python train.py --n_layer=8 --n_kv_head=6 --vocab_size=8192 --qk_norm=false --attn_scale=0.177 --init_std_qkv=0.0594 --warmup_steps=200 --schedule="wsd" --decay_shape="linear" --final_lr_fraction=0.0
Each number is 128 + 24 x the weight over its row's rms, rounded and kept within 0 to 255. Layers, rows and columns count from 0. Numbers have three digits each. The size before them is the row's rms in percent of the matrix's.

# layer 3 attention query, 192x192, rms 0.185, rows 0-63, columns 128-191
109:160167131102158159098119125151131104107154112116131132152133129112151131104119098113076085158143147076110085127129086128188115085132141120143150104104161153152140136123127092139184170090110150
093:123092151139130163072121111077087155108134163143133119109120093146125133122102102137118181143087109103127106162135112148119150150147096096155100151147105120160115126157159160123120062104144155
100:082163126111144114141111123104123126117148122156128123092150132104096137141147116125115142147145162130129159151118138196100116129142154127108114147092095106143112143172107127138142098127105149
094:141166141078104133124071123118129108162101132116119151099116108129130110092166162100108119162185121128124110152111155094120088110114164121149151170100163153128114132171128157121103085136145101
094:097112119132131162118191102103172147127131116143106128128115112091129119116110143108118135127137128125155165160151186156139141127129154142133159122135151139173114080098127098155163153158121147
092:154166101137145116095111155094073134157150142094122108145117133127169152141135137098112122118157101151138157128067149129118150088133198157150123135140167138176116150109135181107126115134142155
085:160092132135143118112132114144126142077180141123145122145170098149145182123126118145164104131127128143140142153109097113095123104161120120145138124138160154092163132159108113147166177104163135
092:102118132116174132172157142101071094132110110143165106143199147115138139105139163131104126073148115130154130125184084110118118140127133104147134123129147117125123112151097131168145112137121143
099:115106120125130150153149120133126157147099113158140138149111129139098129128106118095090132141159129117134117140116137126122160106170106091114135134119120174124124124104102106154161185119080085
100:128163136145143122123087162147146124122139134126111099171121101129198110151161156140173118131134107140168126118129147133087061130128121152178125170099120146130118142169154136094142125133087122
092:128121141106136104110144119153146161103135121161135133080075125081129122183123135117059091130107149150126149133124121150099139120113173108139147072185120133135111091086127123162118105096096139
092:119141114133133127137107149084130113119125100120130145102166108133101163141169146075135154115143140152124132131125142140154128145137106158143140090114130152084178132102097124099136160094105128
095:128113139142084146107132098152109145164123111173087134096094098143137067147146131107130157164074122161136115115129105111130142152110105149172113167136137195118151128108146103116114153105135103
093:123131089131102131150121136083114135126144139144151106095142166109123102160164125128191106090113140105131131087097099115114129125153115117136113118121107128121126168150158117138162150128103119
087:180113123118155119111096083129184130147143140115137137144105125094116115124098121133129103136108131107156168140164106122145118097149142115126157102140148146166153071099153107110106135150147155
102:137114175141100141155122143151120115131126069139102096103106135065116112156118134133121075119141135142141123133101140149149135100130107133154079168121127149131112122125149077136109108098133127
108:104134118156133119120089175079117105155084156122114115148129177169131138093167149144123154167137111100136107130165125117103089139139112148095118139108135140139111127147188116100145130153129091
091:165165130137139114127120209125096175089106142102129200091124114122148105132128138121126132142138087116095155081091135168101106139125151110139080134116118104151096143090143133148123117133124142
101:161174119159161133113073167134093114126135108145106120116094141190139090124100113134153114091119140150120137168162144134122109130112118119117113151153128118088113161135141115129135140129096168
098:134174133101145122144137125172158117178154144110123127102112097144062159111092126126157131154107138096136131130128052126121155123193143148129112129107128142097087160148146133148109102142074111
090:135167142096102120159144121142100128107126147143131117143109119130139153114129085132148135109128135095121122138117167120108093131113158097169099144131134111140101146112122085102127148159145108
096:131137183096145091145098143104052119156145136119116132130126117164151106145129135138133112148149109130110104111110164121156031172183118097084104124129147118127138141135191091118129126123132153
093:157128138129103071099149112117074142154113130152141105107110104134080172120146104109124150113136118138121135107160125150105118146102138135123065151138135166130133144129167118135114175132129116
095:144112075098131096134136116124121146143140128187130083117150132124099092146093143124152147075116142127122117150116168137121126065142147138135155141148112087108114121138120129105090172096117107
091:098139100111139127128070166136113132140135122126140135110145126169148100182130151154112116103087114154165134156128139137109135156102121171092067116125150122143126146130137119143140075125141139
088:091091106129154129130165102076138126091137147139111119129143117123151140129109116123119151111130140147123126127128093112103131114167122112106111124142132126100114088119095148137150195126156128
102:134091127155145103146108156132086155128154133105141094100120121153157115121119107151117148150084140059112100135126114122076110128173120190113147142153120104110139144147127139184126126144124163
087:123107127145140092155102120139116153136114136155153110136150111083094139135142107134128093138201114117147101106076137082145101092114143061180117110153178186153121077124087154152156128117140102
104:150100083127136140111137106137169136112144116124106138133123118126153098153109102144130087144112117167103104143143159132162145117142142157118188107106122134156129156123088118145146133126134122
087:081153156143099101149105147141119112096154116136136152088153128125153151137092155177163132108112132143148163137144109111162059115128098099106111116158131116166158115136130163155142082116133124
087:103124138139130153137162113123136119132176113154144127123108085128120097096099115162096111111150128090143159127151094133125112139123102159149144152141170139122122110138117105112119129127114114
096:156121135113121143100062115099153152131170150151146101182148144141183184147111140174111139137156149127159194133169103131148144101117108148158138139127126102104133130115120121146156101132146122
076:146123136126118134132121088123095125140117108182108128098153088111077094133150130147122099097119128173127118088102130120106141139121134124167096085150147168126163167155153059108134114142148138
082:122112116140146140100096119100116120152129140130135134142119133145130152135117131144145120125134122110130159161148139096109136150097121126077059137109129144117119137148125100166161150197113114
083:176163120150114150156110099182119143134144134120122132122117131110144106154132120110100144135133111158081132135127120103131123153107142092096148090149110117108137157120108110116152159129118155
086:137127157164132094099159138138094123151107083174136119152093104137134137133137139117133132156148146135092135103179160114123136117124153138105090095114146139170109107105159123196160150127057148
090:140066149167119105096146145138103183134162155136146120141123153146118142110149122113093128125096193141107074139119105110146133095150153093112145112163120107138139089156116123138139095144107104
078:118133116117165130140126148081127136108152126123123155117131103126120123105110089140148129097127120104117124156105203084158107118158181147123157116109107162119133114190125127106136197124144111
083:099126131130174180182139127129105106129128125127136147124087123099121103157112170127131127150080178125153112129118134117111130100116142119093133114130145087109094157111148121194072092142147162
087:131100135128144142138159120093090176127196124093107158100144152092109166126106127090137129134146111115119074154169121113133094146116142125108104110105165157118123112122115131137088116126118141
079:118118124133096139099143146091125041138093150151131106128112099141158119137114189161089096133106128145126180151127154107139132095099100121146128111152105125154112084130151098106128162110087135
093:085092120131121105143104133128119136099131128144110127085159121110138125127139115132109127150096121112133094134139108099147146108195115114135094148132100161172115128132130106151169122096090153
083:100124118111126111109133144115126120154188103142143121144095135100145111115129120097110146087118176144139096093136092150095126103126119089141115155160135144122100115100155124197135137167123142
081:132122116132129117136133137126150127123087156118147117126121136128136078098145159099121128111162121222145146139116131130091129162110167112192084129120127149151132145119122159208113137135131116
083:090129150113146130180167146147107151134161143131091088139134130112156136136155116160086135132099107112151147065134143141131162127184136150163125137142145118154158105136131168133143082115117106
079:120128126134164143121132153098080120124108135111122131154092186139123050110140167152114137081106115143101095137103140138104126127165114159138139144099163097126126083107123112111118138107128113
080:155132129142135168101153166119139096156098114135133109156122096149136141106098063148112110114106117111140171120143139129150142100125125135131114135135147135136125157117179143120113121108159147
095:133126103089122093114121109101107128103126123149160138115099128174123106114103133132117136131153135112123111147134164095090135133151158137102148118123151123146102122119130143117098129160132137
086:117116116110124095119128130133124118088156122162115105129141149147106136137138115128131141124141132133134144128154171092105125126080106136080109144096130141125125116164094154122143122118148126
081:081109132114133138152142129123097104129070153127137095123114113150143112129176104183131124091129102096106127102118108095105101146163104088126098143158125110133134158125148141179130136155136102
082:148149105122125134109074107117107135112086170155128141132094137142112118108111111137119107124158138162131144156122141154107175107131101092107139126141132150128126138122100155128113134119130119
086:075134077107130123138139147115095167136114194157166121123166166096120117139133122105100143135144155142114143102113088148164111090118134097156169140115164127102081145117138119130089117171130185
095:129179133140085144114139149099108123120100144152121160105079093138152088142124153162133129148123094142106153133101137100132166153135121152165120110149136156153155113143141116153190144091122139
092:116154159136176126110113117100113082131083163107133136108116090128125146111163139135133134129114128107110153052100111086143128161107153142130100096081101161128179113146133138121154146112146112
084:088114159140127138128095111167132117118130130153131102154116163139119140113104104163121132131109100129137109140113145127181107158098109131114091132153134116136127127116139118129129155171168129
084:145150122144134138133125113105108117106099085182117128193105134103092157105124133147129130105185088172116121105138138088122129138123153101131140163136164114119134165102125111139140143139155132
083:091089168134099169116202133164117164131111153144090095144114118095128139099120076161154161146117127144132175147108104146104164088144150108121135095120102119137092124137152113133173148111127106
084:112133119076096145141141123129112131161157139134131146128097144132137099115121130081092119140135153136154107116152129127122100135112162168114169120091097136134123115126131120132076100112121170
078:152142124075129133110166103153150130164129110093136125137129146135097098094079156092160130101128136133124131098117099119105136139141126115121132110159164153141126133186079127100148090147161130
087:161127122100152143122151109090114142149077127126119081171117122133126133125217108168096112107154086132114156142080122145124145153162147123151109150158143147130131126104134155125158140112176107
082:082164087124129128147190124148132122136109151117106149128116097110141120147102098116104130128113154083132152098108140120138103130128117122125066145131125131124111121101108167119132154121115104
082:158087136118109163112111153142149139132109149132092171144149113098129138124143129192135136116128133116121119113100119095128166124105112123165108121150160110181098157128117153169099084142118145
089:166127154115154128103103128096140119105120112130146190063142111105149092142098172083152116161135161128145111111102060107134162101111126149167128134149125143134129129108134162139087122111135150
091:142105174132162138172173134160135134140129119114113126141133135106142142095163115115146124090135072135099152133164134118115106097140141105103149162103103137096142142104102143154174124110115125
# layer 3 attention key, 192x192, rms 0.17, rows 0-63, columns 128-191
104:138140097160125127150112152099081127104139118120149138123142125131151132117150091120118109157129150134138112115156112129124069123087166169128168122119136132142127138135157091132181161089128156
099:120126135131134155143138115130105149078124141169152122144135138135105161136111127160131107104101124132141111137100126133135109138149050096113131145128135153150122086169105200108171142128158163
110:137108167074112117084176138101126130121162151126123158123185105092144152154152143121088114133153151069113159157116147170139146156116107103145127134137100115145134127127130117186116112130087111
100:148112079110102107171093165106121139150115108122157134088101098136109094095176119090134158132123141131150121108121142162127127118132144119115196125155109148146123108150112118109119076132112096
104:140126120165132122164171083143136153108163120124160143131135129149098126134139147104128106082129160142111093168133143133112173142122154121146158141104120148160131131124138097114136132118096132
093:109102096106111159103136114121151105109151126151114126157116196085135117138179169121099170134116117129104120132138156131133130113122133136140139143120168150137117141134078152100109126113146103
092:102100121140086166122126125165136128097150140105082126161167085126166135161119131178151103119093126120146124117132117109101135097160096118114122100143127120124112121133114103152175150123123084
099:123121143109130144123094155115054119102124126185106065149150140129154146124101144196152087124123122143139137176137103104119131149119082081108126125129123114131128118156117125141138083143102111
098:123096125159090139168154123161085101096133153094121128144125098127095079121133107167131120110096114109115185092117149169098126135151148151110127176077131107155115143097125119112118147128165132
096:137088101101127109120155134171122155146124119151075127164110146119167136149140112167128154130150102122139118161177146141122146084125105142119174152129147132116138144149065087141127119152080116
098:098152145137151150120126123153137120124124129125169140082155162120112111127124138098102121127100159173090154117158155121094146094097152077124155139148117088100116146085143126142130089156126184
098:131162112129091156132125126117112121139123110153134158143124092137102126135128151130126131151160163119123126117112114159143096141135083102120119146141167123139092123116191113138121136114100098
095:152108162119146099137138120103086177114122127139100132138104120122128093149120143098124143114068129167142122135154103138113157144107134151152120131155148186102123156098163113115137125128171085
091:117111148134123142175140137111110122154124161125141133121092165109087091134131152157140145107128132085126128124110096091170121142112087129142138087159165127113099116114174096167114144131155111
094:140142095150163105140100153095141128117115119157121139126143131136079111134123124134131088148131111115149151156167086124173109148117163109128150123124124077112136097128124116133165133167096123
105:134136162112117136181123117097082158134138070132185124138086162098086082130103125106121126116125160129116120108115134134119115116152108092077113136130100116149159108107136077112162122150153158
111:125121076108130120101143126094100145161112126133119124185158123170115214126081135164144150152148097067131116151137150102114105142151085178148124104106152147158129142126130136123144143136159111
092:090126101139129119113142159118141142145114085139137161130107113081127097144127150103113100131126112100138127121083127135112125087152158092175164118139124136152110140118146135159156138103124148
099:103104144097157119132105138101124154138142108136098121126138135137135084148107146135097144106155116096162149157156142155130145101102110140131113123160117110101091133159114104109129097127151120
102:127171116123140134104118107147148102094114131121098113124144107162149110116137132149135145111136131116108116108154116113144167111176065132091157059101120145119178111125165141097113164165124084
097:111142132112105095153167128112090117087119114134085095099104140119123130121145103155142138110103200138136155112137127128111125136149110122193146124135151116141114166136094097153115146110154129
100:116135124111141117149137136148127121156097072157113161092120124068098164135115117131149182133108150133134087155133142146140105089145130142122089105161116131140128125105167141132086166108105151
098:120106101099128131105123154119112124104122139167100127132110116122135134154154133112150136137150117151133121109109129159112098157139134124135094137130093132134111149104142114129144152145105112
096:152114131122102143124120141104140130110125128119130119090144125174158107141099136153138141106119125157097112082143128114084153106148136113117183112142162119065140120117143136156105117175148111
094:117099126096165173069136103093158121148154134151109157150145113121133076176159174128096109124118108108148114121129130127140128135107109092135110134123163130097119145161154103184137094140131132
098:091111107141125186147152136113123110161121171150163140128137108095119146140135117115111184153101118131100155128137099122130158113153090124156093133106110157110173087100130112153131140128105102
100:158108086133099095133118134153106079093148100136122114159149165101137152145074125138087126134119118122131127108098088121161093125127068159127154141106174125125146109095111169138126090129135109
092:134108114138091154119114159157172141134144138126136117148126111087107141128133119130160115111131212116156134102114151117179143131097126119133102105174129125158091132109137147117154136142130116
094:140168157146124131161150141114136147141156130101139154153130153126156095140103100151070123154124127191113101092137154121133114149135113126097124144108144110157119158113138107106156107112128088
093:141165135067125127154105141136099139138137143120157128106136094095181142138108129136141107137150113139092149152107095128173114106148134152105115128135140103157165143187168119160152048138110130
095:128116151137140131130134139134131155101164144151153153114099128155121092111122117148178099119147145155130140149156075183115131135148122091133128174127127100087165135105114139091125141136134114
098:140115126096108166108072106156166109163148164155148115161176106141127147098120112141097156124152181139093166139114100114136122130081163127175109132116129160135126134129117200116120120105063146
082:107114140112117149111103106080089131112138124102132117113125153163135154099121130159160153124122112138153137150118166104101068118098130124153109101153116092174153123155092181117112153151160145
081:128101146134137155156130124144142102129118175151098136157098105145110093156093154110132132171113138145144150126119130126161116097092142121115127117097086125158108140103132147120127173125122114
082:117157158116096096134110144149173107159139106130079117094109118087156095122099119175132124113126130148114134150112174159178119092127100125124075149139121162151120124139097132118115151111132105
083:112148115150138109148149139106131089141113167121103111125121166081157164164116128146118130106116139150173119119157135097148143119163132132124091108182098121121070129150105127131113151122148106
094:102120105124108101120111121139125118130094112143158108148108141099135191120121163130151112150139155128142121167149164108149123136118131127156150148085134117113111098187114183152156081122142114
086:134124145155108145143121132101092131125164140136097144162150131121137112157121155149103136120135160171105100120101121130177094133089123148138133141106195100158109142137120102119134106125134152
091:134147136140110135118156099081072158174132133106126100155141137121088132135084151120099086112138104167107152164130140121128120134108050100157110106141136120116115140126125134102113108164133117
094:166119140144154143099114109129091134148118135118157143141092105146113175133084129118148150152170085105102165114086144075149135106107126111133106093147173129151124138189099168126136114145133128
091:117098104122097100129133149103127115143179144121130090114114169129127110161134128148143115081134186123127151106157129159148102122120100141099127125134097090152111184096079135108129104104129108
098:123132143102114120152163127118122122141149114133104155134128125112153118105145179168148121146078128148163153079127120137119147144093102085123146136098122139129129094111150152158121113117141105
087:130102130106114108123121152123160113142106103131115128140131118125145117196118153100104177150124096074151106109108099089132130161208101156139130148150133122156121104128120137139108090174126121
085:115107121129119141149165150156130183144117159168127109109129110145133157104146129165124148118118105150124130118109130110157160169120118118135111128166134152116114184112133124123119104148129146
090:117132162108131141127085115124089098117096157141123144116078149178147096107147113136127131144125118170108150080139166128110119165106133105110161132103148136108105128121125169124142119119131138
087:038135157086158148162141113145145088094135154113158119131105144109166114169141119129124145126103153196145129155135178119106122137139110157116118170102129138135156143100144183126121104099109149
081:091109150122103155105132134131122138099113145129099139141133134119187118156135127125146110129092080143134107129138117164114116127131152151148111081100108134138119137133161161135141122126128141
094:115108118130181143110094123114159138148148148150118124145125146125123155118150136100102138133122117118129129109124142109117115130101160116116113151124080103086127113156114137136124138129147143
092:134118113152151108094097114133156094106075136095138135148134115150139083143110127125138113134176092133157094144112136094124122114135146121126128133090110114126096095113155136150113137171134107
083:133131157107168176101126140107110108116137153101157121113112133117107110151150140135094128177129164140146142118117093118144127117138164150133116095113145108098105137098219130166091142089114158
091:082151108095126140172146156153139131108177136124169150122146164110153190160141118102081088110148119084138130136132104150149133129124102114125137163115174109152158111138127183149123137143119141
088:154166084099158138123104155134145091155111141144158115136136148108126170144144127131064096137145151131117084126111131125148122102183102142118152105125091140159155113106095121153149096113138133
100:136120156164094134134119134133125140134150126097139111145111144159123140127120091104091126134088141073129183104170143091111160167098127133103101134134118096148145156119157141118122107113167082
095:127119129176103131134122118143143122108098180107122118146160124100134128108132106153129117110107180164104165117126134101117154136089158135153102089142127128147132135123153139119101136170132105
083:110194101148159114122135150160145071127089153181125109114102125137100145143124162175102120161124130113108159116112087114105129102112145187157123118124121091125149156089180152163111174124136137
080:097095089102147097138132134150151128167173088136141123126155167142147154126113115153112129139134084107149118159126181118100132122107156134132099103119118101149134092143133147110126125161110158
090:146132138162122179137129134131159122133124157110097145116139094163116114106126114084118150128143114144095091055133102135128153141133144187090098091111134124129139129101160110111155128143148169
081:106143143109142061124174166107134127129139116134127132102162129153128097142144149093102139101107141083118108144160124118104143126140140092144088094168142122110116154152126141147118139130122122
073:154122103117180133143139140111123142111117099126125111151110075148156133152143125155096164093098153139111151137128141110152087128129122149128094102114120130150103103164151154108119111142128123
082:092120094131108149165141148126144127159123131142160114145110084119129093122145086143117126160132109138140132132157170160113137119106140141120136117091116102125137141120137138155131169167100123
091:135125151176142122119124088112117100160132135085141135118135089101118120159158136149123134141114149163085084111114122125153112150129173114144165146108107116115127177101110139135123117109144169
086:101086115125115102125149064110153125084138131134119135124125109159117088088107125127160126140153148168126151131139167116148170081084142118138123098093134119138139090140123118122105123118174128
092:196118129101152073112155132099135137105173133116151139099121126136140133131095152127114120112114069149134106104152112123099129111123105120127099153140123123082122155138097104123085132154135116
090:100127141096148122153085123126130095082108129139129154152124128057113104119131131110116101111151125111105113144116144152186132079157120110102112135106087131144079109150094101134169119142067121
# layer 3 attention value, 192x192, rms 0.187, rows 0-42, columns 128-191
112:102095110127164166099148136084154142144118119123131145126097118174113127134156141095119131123102130127153120125119147148128161117103141146129129115081119178174137143133144101100141103103154155
108:171134105150135103137107065110101133147108117157091103088128138132121166144131133111089117131122071140119132133141151104144081126091123159175103158122138122144124159124144168099134154127131122
103:112140133121176168101112130119173101143127141126141149132098166108149137147154114120109157100149124106106144156100095149108152156122098134136099136124152113111146143188144146139103137138116085
106:134125134143141167145127102125165146106088122103103109158131118107160157127105154149123170150100124139175119116104132070079156094086095138157065105123120115093103115140136095134136159151140119
103:090126184108103133137136093115157098131127105174127101145136128112156136119147131122146117106101151099111160151158111111114109130157108159118133196116120126138112127136109156128114140084142135
099:138129121132074139136120126150134122154133122110113136160104122110084118143125100119119146127151152133106101153086141090145115130107111118126093064128096182061131136131160156112094130132104068
106:159136114122137095177118077108146134150143106106126115138120170086156125122130155153145118121129131156174131075127123131156159149121150133109148110141086143183076143149123127126128145178121157
100:128075092143161155115124125132138131140137119144135149138150110144180137118155111194147138132152154126139157171142097154071113137085123103116150139131138120127154112129148146105158108149124190
109:121127127088134123159157104086130101147151127145142120159159092137107147076084128147116142123112132090117146109125181128118158155127128134160106159091103147130121156137098166107138128129180116
107:149146129134142113161115154124117120162122121124156109113122173153120128081153158143120120144128182110145109080138106127146125153117094105179126115091142188105144120133133144106137132159147176
106:136124096100112150162169135091130103119176140165117124157141116156155114145124132124136148138143118130185091140100131106142123128116128120167137117122147101095140146141092156101154147119136108
107:124120162166144161132121133177158116122173131138105100161134145137125121135132122148147091079096171168142121112159110103118136149105111142146120116108118128071144095149098095131136169111102155
103:118126110102110080150125118172117133080089130104127118132138103146121116121132180107126147119118136110139127099087131138111117129122118081141184133104111094132108154107110145116164110115129119
114:134155135113144120135110148129111100166144130153106113131130154151108188187155125112083173136138135138119101129113155179089126170112123100107132162157154103159138112129125122081164160177134131
101:116142128180124106125184152153159137139134150085156157123139134165120154119134136093131133152138146141123078154096146152173102137164163131089136111108140070129114163153135137078101128151136099
103:123133146129131144103102138134132123170134080093154056133179093148164143131103114146110121140153129130161088151139080106154174168144099185116148156104108125078145159128138094071150112122127120
112:091105174166097146146118139145155100166115096106092086103075180114119080180141111116141162144124115116133138159114141100159079140105139130143156118142126132114109089143123114120110083145130148
099:157157170117158097117172134108154086108126138155140107131073152082116125131124115140137129120128144134113153134154120112158117140147139151154110113116107138160142112132142142106160110125130145
113:160099141124145120147141176117143149129112111120128120137151128098160140130098138125131114125143117173136091136124107139149092139146125118130066088138149118112133113092171142113159133127106099
096:146141133121125111091119129140116185124082138137114135115122111118096139125136096141184076085135120109151128110130166134121106111147144099137146161177140087089118124142112162104151086105132084
096:106138089154160161124084110134145150160127134120130125103104107127108090153106160139129146102106065115107127105113137101120161139139088146060142124155112119109160158132127151121111111147119111
108:126086124155100106157135167138086137139136114133135123119136115102153129152184174132133116114142088098092147104112154115126132133148158146135130134111139111153151128123139118150168117145153091
105:123091141132109116131130137171117114141138158170127150129099126114188143137076109120140107125119127172095163106170117071108124142106125117163127127098149153131129145140094122150121145188132081
108:121160138126134132142086168127135127106129127129082097122136118081173095146166095137100136133141135108149140095148089149146112136140151167130138097101117141172121145126118100121154192111102123
108:108114155146152164119115163146145106103176140096169127164128128081124132141132096128141139150128093122110148102114169156156102120107151103124126148124141130128140162150118151128123114131112169
109:117096103152087112139127087101143130116151118118132090124154136128115175120139155095102178124099151139081139131119138137128097125122160119158121150154153144109139134136142148155144123090132123
110:146155121156113135107081158133116126150091107138140130148123139134136144158119172139099099109102142129137122143140130129089125139135141102163158122135131104119113127155137172137128136122159126
112:138116134136155122170118151141094139124129105130129142189114151136136122116082131056110124152146127114086122100123130103141110111161163114163144112132175115111144134118111110123152084112124122
109:139141117119140127143112182118146105079158135104142117152150120136129115073108142085108122158127106109109140114138129122104123122160179113117093109136111161134100103117138118081113110127131170
110:136101130117134089126148141148146149095158135144121146145119060131155094156127139158114091136167147135166168129134141166113106152147110099080078116098132122175123114110114125137174124145132144
103:099126129132117149144165107079111120118157144126158125094136150148136180097081137122101146113123115118120117156172128141121160202150203148116170155120158141159109128107127120169166162138134157
097:117127143123103090121095119133149135058121067134139084179116066139114158126155112145122116120112138120146114140129114143128134152125111143122136088120124105133144157134128123176175116131160169
092:113118131096115134138120117109135071153119121136158090093159124142150114109110149144110114113125115065159160122122107110138134089176136101135120174106155115152108130131121131064096154073143096
094:181137197132188129144114115125117144091120183143135143107139117121054134094101155158111124160126116169156115119070115100094112111130155162133123152110134128159125144108146118142116113155115168
089:141131130154112114160135126043099127174129107094127093133140135148155102140217118178137103124125099121151122120093129103130166119171119136160168171094172175120117149125148132141126118136124128
089:154112121137099156127129130166124130123129121097137159109147138089161156136161128135130156113125174084087107135150147174127114126136132114168114143138122117078084133128104114094060132143104104
095:133141110145130152116149108090156129160106126110095133159139160143110153123138120139097090086170114151148108118108134120135145144100116098142110088101114095127141154131135094104137113135124137
089:137124133150180124126148078140122151130125112086111154119129156138125127116144103130138101085139110115095128133142132167115099116104118127111133137155122126132138154113142136172122118152165148
083:109107136129113096114099120181108148118117146117144139112150142142087135134123123134132106112114150127092133096112120108126144126137147123119137118141169122123148127135090067160142087114110123
103:143142108190143128119133144107132137118110128136128111108126117115115111066131114094133127140141137084095146101158114156125123149134106109073138114126093097109174110124113165150151111151132134
091:165136084168131154161114122135154111168146093156136127121122103109082156127115110098119126127154124076169160105182168111146126166089131108108077078135136138143124133132137106116118144097120117
079:106089106133121138147134120120160144110093125153106118121128143127127168110106121145144149122112159167159182163136103159133095133136107158133117154071145138120120146131134117126078128103099142
091:129146138123144140110108143099123110126124160111136171137104121152208097133133143137098193111098133110120145145101133102143128142160084114131154161173145105088099086187131109113103106146127135
# layer 3 attention output (transposed), 192x192, rms 0.159, rows 0-42, columns 128-191
110:137135108144115083121110157140094117098161131168104107157125133121147137087098086162144153128182104102103163129132111105130081114108123111102117147177129089099109128137131136140101183157115100
108:119134112119115163126152133108147110119173128129141114147114122098103106141135148145128147120125182114142146110133091121127149089128114097110154114140120118090122097126142142176116123120106087
102:117159107149078128128143110151149149153125150130118104131149108087143157120089130137149088149119110120144087133148112111139133158113120154125140078158094099167109141105106136127149133097149137
105:131103136121108105140121155130110119134175160120143143083116142162087125132191126155177110164192158137108150157140111137151110151143159112092164107146113167132163119124126118134157139098144122
100:124128091150146155141148132144094122153138102112112127110107146131147087150077170098094137132105132103121122117137112158113129126073159117130128107160142089157111162138129086133098123127146153
103:159135143125134098104121121136126090123120132168127119113136102131148098119142122163114126130110089138140147115158109156104143167141167117136146157112123098156133128104070088129166112110131179
108:105139152145103129099141184159114161129114139120126184146138106148122109117119094077148125136148118117114141164123123148131130111156141105093117130138145129094145122125139150104160166120103116
102:143170118115124135161124153144126109131106139105098175110097140110090127121105159084085120112109156135121104110103137107131095153141153143129141110119129144116097180141133132120116151116102048
105:099130124145148140126084161165135109135125098175112175089097116119125102142139158120123121180091128180111084126106090125114094094162158118126197108116128098131141108105112098091119085104128124
104:110149142127126163099161092150142106137110103102128162142138171138112106117123090087095085140129111132114161164108179135084147107156116091098140163113155083114133163102132121134137140121160107
105:132126126108108117115109143154109139146088118114124128080135144107127138104125110104103111143089123110105168124137118141128147107125161141076116121151104145102142128123159096136108101091125163
107:137150125108128096132131124096122129123109121143152170111109084146134097129125131120099127155143096106082120114102149169122131098119148137123154132175180126144148159085125121115139100138140091
108:113118158131168144120139115116115131158145162169128116145094163096125119114141089154116149143143121136139153146174114139153130125105106140086103133107148157134157117107128105121103097134122154
113:104121124137121133127123154070143163104109150128135112114114082109161109110122120159165083092106116148144126122150100106144136147120134119153127113120112130110129131118144182126134093120141133
102:130178126116156139093114147102073147116135114147109113186091147131148142112135087156111110101148101136182200105138138119104134141137111125135098135150133178122142096095102115148128162108151138
107:113113155139129101138130130103155091125119149136131183133109130145115081128129130104164128129097127128107173109141216160124110116121169081145087080096144124127085136101094141124125155127152131
110:163103085114117114074168138134131128135145139141155114154146078123140119096065139138142118110133133117175158096124132155127144104169119103118101162129103117175145175185133162137155149099113160
102:148107123149101154121114123123128150127114129091124137129194116146122112135064100107117139137127111119155139143080144171101165096112120082106167129167121140105120095135141121110127126139150124
110:125146122117102114114136103124093127087146164132112156123103110181126094143113106145112162147098111088141133122144131106144181154129116138146181179102090110134135119136109119151109110144124120
098:132102140154157122113148137127182135104133158167130116179097117115130106150091148121066144162116116098139149142106083127156122129137106174093117107073111128149138097106115107167146162150095167
097:144076090117124125135096134121135082100096153114107110133103082104133175129137126116135120160138144138151134170149131147144115124116128127173101123130133126152126112163149148140127121096126139
106:115145185101133142133094133140095107130124152144145128146142178132105164122113128130105133136138180125136110107154114165148144068090105127128105142106154119136140120109103137104110171124096160
105:138158086106152143106078127103139157103158106141152121165169152088099107130173125131097149113117136097148109131098126147115125071109147154076129114111125129092128097138125144133130112130159104
109:110076123115084143115135110113118145135111145133167148155141148145087120154088145158143130140109144179142154113164139121083158120110105142124098119186145111124151090122130164104114099156125117
114:173111102109100100155116136116063167140096132159064142089125150143126138116133165129170129140109144119152114145153121071121139163153125151127111107128142132109096136118134118139116146112136085
110:141142134102135135130112142151146135173101102139072112160066148132149091158147099120149075114126111123200118111128126119141139137136124102091126100099135094134106115128148123107159160153140135
119:121122141094114165146150113076090136136163159126152132136103128125167133095111116139131118161156122129103117110116110150154131132151132162097119149124117181123114116105121131126144122100116132
114:087123122091133136106133132151162144164159132160154135073122130088126126104156106103146111130153157119151123135154159131102176092072150138109123155122079137150115131105140120128100141109118142
113:099102091116151110074149085147136123141098124141105126108104123128098148176128115165137175104129141156139133121139126137130149140131094129157142114115104124138164158133171181124124140129143130
107:109145110157147138149122107090104107126089124151128104094149155131126098103116147147139165117090092145127116130120133110145150128117181173178133119158093145087168109129147149089130053122105116
103:185160104118124158107108130133149149125123065124085145161133120137120109134146104129150133150098092145117135100091127147153127096080127132135089117129082094102116128112164113117108119121102114
102:138137110147110151152126168106116110184161178108111137095109169149107105126101133131150158160123144145094117110118143179135090141152138104137112139128141153142146141129126114062100127121084106
093:155099118175128138122103124137111180122119090141101123156135121125111176126109160123184142114092130178103125128131148118120157135140105126125118117121132111133135088131107082156151131135108090
081:104148079106101138131141148110134159146138132142146118178142103146182089126118134107127104106158113147085142133177157151134151165138159131130122121180145103123119122120131122104116158128156110
077:119141089106159080140075143179188164131124119117123135152131098148139134121085136085100118137136107183112129103136107140082105153079159108146141113167107129100120141135100145148103157098151139
084:106146185141152135110066104115122109090129125126130118123113098163157130146117110135130115103101117160152157135142145097104112134123084134113125105153129149130148163141115079136188140121157140
084:106116143096128151146134145107118168122163130162116120135143110075142155162142173110154141140113123134075158138121097165132125138159119158151164143145109140124122102136122152136104122100093135
085:111142111119084166157124182141141123123160163125169127112144111093159114189119131098127110154117122129126103110112088113149137154138134133183160087113158118120130109088144134093145118120090102
079:151115110134150145110148153107178086096139125114105143140098093128104114101135141133147122129118099080166151108143141165099087101144122095105071101132122092096118109125180146085111150174137165
096:097156121117117153143126150100110140123110155144123163112116108125114139151106081162141144137132131076132128138114119083151083113148087141119120120150140142164086129119133121104117146140112113
082:117107137104131139113152098141131127116137144148154121087155121126160110139143143089109116091128127167093124143116090161124146111164081166149133171116132148103137110136120150121138128107101123
073:157154116129119117129123098112134137156144137122174104130133127107125109117098152082163101105168074083087141113136121111143156105132156092171121120147157152149156099148101123094157096160111146
085:104119136139130120185091090148144142133106115114113128127128136112056148133115150128126109160162143123105107135114151138139097126104113154103113121120129149159126151139080105120145146139130138